Part of a small language model's weights.
Size: 10 layers, width 896, 4 heads of 128, MLP 3584 squared ReLU, vocabulary 21473, 154M parameters.
Architecture: RMSNorm before each block, rotary positions, no biases in attention or MLP, untied embeddings, normalized queries and keys, some layers without positions, local attention windows, value embeddings, norms scaled by depth.
Each number is 200 + 40 x the weight over its row's rms, rounded and kept within 0 to 999. Layers, rows and columns count from 0. The size before them is the row's rms in percent of the matrix's.

# down: layer 5 MLP down (transposed), 3584x896, rms 0.0443, rows 1660-1666, columns 0-223
# up: layer 5 MLP up, 3584x896, rms 0.0501, rows 1661-1667, columns 0-223
down1660,103,182,213,170,152,226,179,237,294,277,163,198,181,257,161,175,172,227,233,152,232,208,159,234,257,254,133,156,164,258,220,251,196,157,127,297,202,185,214,193,188,95,147,130,260,265,162,167,277,177,250,287,220,167,263,160,178,186,185,188,184,197,230,193,272,186,238,242,163,197,165,266,161,203,211,267,162,174,143,217,163,203,263,215,240,198,183,202,273,231,227,207,180,196,257,124,190,241,151,176,167,178,247,189,249,198,170,230,175,261,165,223,306,178,164,215,189,167,197,277,131,186,263,182,259,186,217,136,197,199,184,83,224,149,198,233,243,217,201,221,135,201,204,122,230,162,249,197,176,263,234,207,191,200,166,149,232,164,222,272,232,231,249,177,200,203,199,206,127,159,143,241,199,209,207,229,265,222,239,167,219,225,207,159,201,157,172,208,180,184,276,222,152,200,193,222,282,175,227,267,131,157,208,205,217,193,183,192,192,157,195,155,237,146,185,284,262,186,207,159,216,203,289,229,193
up1661,098,178,244,242,208,257,184,173,174,233,308,186,213,129,173,268,248,234,213,239,196,192,246,165,161,154,148,160,223,163,184,122,258,224,272,57,252,156,207,192,194,208,191,175,199,209,198,194,254,191,198,165,277,186,201,188,209,230,240,170,183,165,265,153,215,173,201,257,135,199,280,245,153,156,283,157,187,199,163,137,201,156,151,218,250,279,172,175,289,230,190,166,181,244,279,154,191,252,196,198,221,81,244,246,177,209,263,161,146,201,201,284,251,213,296,252,189,170,243,148,175,119,189,190,165,134,249,291,173,183,189,151,189,186,199,194,117,185,196,198,226,172,153,171,144,242,133,182,187,229,264,239,188,246,168,176,173,230,179,135,195,209,185,150,228,171,217,190,279,235,261,237,132,215,202,215,197,160,201,233,170,183,204,228,261,207,284,239,231,192,127,251,182,171,243,223,186,181,123,165,168,214,187,216,190,192,174,192,132,237,182,242,216,192,222,230,198,143,231,223,204,214,196,59,178
down1661,099,289,147,147,191,226,265,249,208,91,155,177,260,182,206,170,141,160,275,247,280,146,219,192,246,157,159,118,220,184,233,217,214,129,186,208,193,145,199,212,265,235,162,217,185,120,228,222,171,198,184,194,180,177,212,236,172,238,198,181,208,177,114,174,216,222,186,188,188,240,167,194,289,187,214,158,228,215,153,221,150,221,203,177,213,238,215,192,181,185,209,175,253,262,184,150,250,205,240,157,231,156,199,281,216,220,222,208,284,257,174,170,195,141,74,251,252,144,171,187,216,239,217,192,234,218,197,191,225,168,199,171,204,190,155,218,189,218,190,303,239,228,208,230,222,190,206,201,126,166,203,132,211,211,156,161,203,257,164,181,204,235,221,208,240,177,255,205,211,133,221,213,158,205,152,220,236,191,212,275,200,215,151,192,179,182,205,234,131,206,176,189,256,209,229,195,278,241,117,256,296,251,232,243,200,161,190,221,151,251,224,243,89,309,221,203,202,213,145,257,265,205,155,202,204
up1662,096,228,184,192,221,130,235,225,232,177,244,218,253,217,112,258,266,165,210,164,229,110,180,195,223,110,142,231,271,87,196,198,240,231,181,197,173,282,230,200,217,210,196,213,281,180,151,199,244,223,178,165,208,161,180,178,179,168,248,162,139,190,214,125,179,161,234,228,208,192,234,175,179,169,195,145,186,180,202,100,141,190,186,196,165,205,238,215,175,122,210,129,203,171,185,163,254,205,169,181,273,243,246,142,194,214,150,134,200,199,224,203,176,169,215,196,213,172,242,211,119,200,258,186,270,93,222,219,184,207,181,207,197,186,152,237,197,251,208,137,211,119,146,202,187,190,240,239,289,255,144,210,223,224,180,250,232,162,189,177,221,222,164,258,211,142,239,238,201,215,211,196,218,262,211,264,263,209,278,188,219,152,228,240,181,222,282,243,200,175,170,268,121,251,121,227,145,185,208,180,229,238,216,163,211,193,223,207,154,214,185,211,220,156,185,216,146,267,149,161,163,179,150,230,237
down1662,100,168,187,221,248,235,287,191,180,197,183,164,147,199,192,145,225,281,182,227,107,199,198,241,156,261,216,108,196,328,210,168,194,183,186,157,192,116,210,228,120,228,262,232,157,174,196,221,134,248,221,190,194,282,180,190,210,279,201,204,207,166,231,250,165,218,168,96,236,206,233,247,179,236,197,194,210,135,237,233,245,127,205,172,241,233,210,199,193,160,219,185,241,335,178,147,197,229,201,179,173,165,163,252,164,210,186,226,214,167,193,146,198,136,181,243,231,183,170,188,150,155,227,160,234,245,207,225,187,263,153,174,260,165,206,124,237,145,208,236,231,216,233,175,187,252,210,176,143,195,257,174,264,236,194,135,155,225,180,243,230,106,239,197,224,194,161,236,175,178,236,263,225,197,204,167,231,255,229,211,224,203,227,105,157,162,209,213,235,192,189,234,308,108,162,133,247,239,212,241,233,177,212,142,170,160,240,238,231,203,179,221,213,266,190,203,247,115,237,200,314,180,159,217,195
up1663,094,210,91,231,201,214,276,242,195,206,157,102,221,246,201,170,148,182,184,229,241,226,195,214,231,193,228,217,166,178,262,217,170,267,239,179,260,240,207,169,146,237,205,220,304,165,171,218,245,170,250,186,146,189,181,152,123,212,246,148,191,221,204,129,208,166,164,158,122,221,245,189,133,211,170,196,156,215,237,172,213,149,159,206,145,193,233,167,211,179,198,195,161,187,227,187,233,193,199,161,143,224,167,173,195,266,183,194,286,200,222,142,169,233,235,190,110,289,249,230,158,229,214,118,259,151,175,186,212,147,154,291,151,195,200,160,225,201,230,204,240,200,73,217,273,148,115,221,214,237,212,267,238,187,291,195,206,189,219,119,174,261,197,213,196,246,210,204,236,201,246,194,261,232,274,306,230,211,230,185,167,207,200,213,241,162,256,280,262,191,174,292,159,279,217,170,226,297,172,202,219,235,153,168,196,186,222,221,224,210,179,172,270,199,230,162,125,265,183,236,192,216,189,260,204
down1663,095,219,188,203,200,187,209,160,188,217,184,241,88,209,208,266,255,219,209,176,168,177,191,193,250,144,179,190,147,209,166,241,247,172,111,218,146,127,178,147,213,257,263,248,191,178,148,211,235,223,148,219,265,225,211,213,218,207,162,215,268,156,158,194,243,236,172,204,208,172,173,212,201,206,181,211,246,219,160,281,176,186,287,127,185,220,132,175,232,193,229,183,220,233,198,199,157,131,166,192,187,198,129,228,190,165,262,239,230,176,230,230,244,118,188,172,219,136,205,161,184,199,196,260,209,204,184,187,173,265,157,118,206,146,254,226,282,188,183,237,144,195,213,253,142,199,275,208,155,237,261,148,188,231,240,194,198,168,258,221,233,166,203,206,236,170,209,221,187,171,203,263,182,252,155,136,142,273,259,138,169,218,188,198,177,252,134,109,150,309,228,160,179,141,270,180,162,246,192,199,260,182,239,261,190,260,178,233,137,228,318,255,225,250,168,250,223,190,159,195,226,189,225,144,193
up1664,099,175,193,174,244,142,191,191,203,207,180,210,207,212,169,194,160,190,153,203,235,150,232,186,150,173,164,208,198,122,125,229,149,211,221,253,176,216,201,173,181,256,191,147,210,220,190,171,244,182,159,171,224,136,246,156,185,198,250,209,198,197,183,240,183,179,184,150,143,154,225,223,220,188,158,148,283,195,268,234,217,181,147,155,172,188,105,186,207,223,217,203,264,246,167,246,195,233,152,285,221,183,262,144,258,218,203,157,257,264,255,253,148,219,176,180,159,279,200,172,194,209,205,148,198,170,229,257,285,222,236,207,235,199,220,187,274,252,157,150,196,185,186,233,180,208,156,147,195,266,230,204,207,242,158,182,227,241,193,167,239,188,174,240,247,172,244,192,171,228,211,205,112,197,245,175,152,143,202,236,156,176,219,156,258,229,191,216,194,248,192,220,218,242,216,217,155,220,217,214,258,232,223,197,257,195,169,199,128,252,210,144,229,195,173,242,187,226,168,202,192,214,220,212,200
down1664,100,155,232,170,254,262,152,216,226,199,156,168,213,182,239,165,227,153,280,263,217,195,265,195,169,188,254,181,225,232,184,106,170,239,293,188,244,215,139,187,90,207,191,176,165,147,164,152,146,221,191,170,180,272,179,202,205,157,242,175,209,193,247,203,168,158,186,227,231,253,181,77,178,255,201,221,198,200,232,280,155,194,206,216,141,251,176,201,216,175,171,201,224,267,185,223,197,271,187,215,248,163,169,148,128,260,227,122,181,117,158,194,147,194,157,208,236,250,180,229,211,183,184,137,153,246,194,225,280,167,211,241,203,221,185,154,231,282,179,213,233,208,167,184,238,172,205,164,221,242,203,154,259,157,272,214,202,180,228,194,146,250,240,315,194,183,147,124,236,171,190,226,176,222,153,184,248,146,171,242,173,148,222,219,218,211,181,190,167,273,181,217,242,226,278,259,171,221,183,142,195,164,248,257,186,282,252,161,218,204,203,193,185,230,226,188,172,160,217,227,247,268,180,248,172
up1665,090,216,189,228,224,220,245,248,219,257,157,144,191,161,219,155,228,216,186,301,156,253,166,190,261,189,189,135,164,217,220,106,217,233,110,120,265,120,166,209,230,190,168,222,196,236,184,210,213,188,188,274,250,284,205,214,190,279,146,175,216,253,257,172,152,238,273,85,169,182,234,260,186,239,216,241,205,104,212,184,155,209,265,195,265,172,209,167,243,170,223,221,288,249,184,146,163,159,164,189,177,107,135,264,249,222,163,224,202,186,181,197,169,139,233,235,170,261,181,209,189,193,200,235,270,212,183,195,248,198,188,160,197,203,237,222,143,247,142,132,273,289,219,215,218,140,178,177,227,225,258,239,299,223,224,202,197,250,216,201,175,209,172,174,210,141,218,108,204,237,226,248,171,265,287,245,221,179,256,216,186,192,179,215,211,189,228,251,188,236,259,203,238,161,260,199,271,190,150,194,234,128,230,197,197,165,222,211,153,216,197,141,157,223,233,229,173,165,244,122,182,234,200,211,137
down1665,093,168,199,140,173,158,222,192,222,160,201,228,214,148,204,212,181,197,235,162,208,230,226,203,230,133,146,200,163,185,123,240,184,247,205,156,181,316,227,182,209,262,107,209,197,227,224,242,223,186,199,240,227,221,158,210,222,172,154,247,238,168,231,154,104,125,187,202,288,258,165,188,249,130,140,239,144,290,209,212,211,146,200,243,198,218,153,172,238,153,167,265,193,288,177,172,242,162,205,220,171,240,197,185,235,185,125,163,147,182,201,144,241,211,198,179,182,164,199,202,195,205,222,223,222,189,97,233,229,220,217,179,138,166,198,172,215,228,246,193,204,242,190,111,182,253,220,238,249,211,186,207,166,230,258,207,236,216,203,135,224,160,189,252,204,164,214,228,191,183,188,225,177,217,231,182,150,208,205,200,218,292,214,184,217,238,259,204,172,189,206,191,209,176,277,213,247,222,161,204,233,170,245,158,177,225,211,214,225,241,184,211,214,247,204,173,169,138,242,200,284,192,94,215,215
up1666,101,194,212,143,246,252,208,188,262,199,258,233,200,282,144,203,193,240,197,157,250,118,242,148,154,197,230,206,215,142,110,147,186,280,242,173,103,219,254,244,128,250,231,210,198,158,220,169,242,203,173,113,212,159,218,197,195,220,184,257,249,190,237,236,182,180,240,160,214,188,216,219,243,160,256,164,183,207,261,167,170,200,168,222,235,199,215,220,174,248,204,159,209,197,216,170,240,171,229,183,212,143,217,181,131,116,144,135,133,260,305,230,197,175,263,250,231,170,253,216,241,249,219,216,258,239,183,196,231,268,146,224,235,242,250,214,207,215,197,243,124,204,250,224,171,224,220,186,267,269,206,240,189,199,174,210,163,257,187,173,215,137,178,180,202,180,212,241,272,207,249,140,164,224,200,146,147,225,255,174,197,166,204,172,216,224,232,205,173,232,254,182,219,211,219,184,213,182,198,201,214,126,141,148,295,240,128,273,148,175,154,192,232,149,197,224,211,219,211,133,196,234,215,145,231
down1666,103,264,122,267,153,180,251,201,242,180,241,226,109,264,191,178,254,219,213,212,175,226,191,186,199,223,213,258,247,214,188,235,223,181,243,173,238,255,255,231,149,251,207,139,152,192,189,233,197,208,184,184,155,247,184,142,229,279,148,183,206,220,145,177,156,137,236,229,249,201,211,231,199,257,200,241,152,148,201,152,147,178,214,150,237,191,107,242,201,202,179,178,152,177,229,181,238,276,173,166,216,245,152,208,152,163,167,224,162,204,151,156,130,177,256,123,217,162,230,180,166,200,164,219,248,262,229,189,197,209,218,179,310,143,160,167,144,236,214,157,184,171,217,188,206,252,175,195,172,179,240,202,244,202,190,266,155,139,204,204,138,226,199,256,158,220,170,208,190,197,345,293,249,248,202,230,194,230,160,281,183,223,296,230,232,211,217,103,193,154,224,159,166,167,181,157,156,250,240,206,169,123,252,117,210,262,235,156,177,238,187,206,188,269,182,196,212,86,168,196,204,228,209,146,169
up1667,093,200,223,165,213,207,168,260,173,242,225,195,211,170,113,238,139,150,130,217,219,202,246,223,193,157,197,174,121,173,197,229,188,212,179,201,182,109,232,212,210,183,151,150,279,161,193,200,251,233,150,238,210,140,243,184,272,210,206,224,259,167,185,168,136,218,201,219,170,89,194,232,196,263,174,123,161,152,201,198,229,255,195,251,143,200,227,220,150,106,184,236,289,185,212,215,157,220,186,200,236,195,193,218,220,246,152,220,183,223,287,196,213,222,157,173,221,161,227,188,180,129,277,177,216,211,224,230,180,213,232,213,200,191,174,265,211,180,173,210,182,166,143,172,266,128,212,141,208,242,202,223,146,262,185,189,238,190,245,156,227,203,223,190,218,270,216,212,190,200,264,199,189,246,213,244,163,273,213,216,188,193,179,287,191,246,257,202,241,226,180,119,203,203,179,196,220,208,158,148,148,186,238,242,216,232,154,174,115,151,187,214,219,121,215,196,158,193,150,175,172,230,197,199,100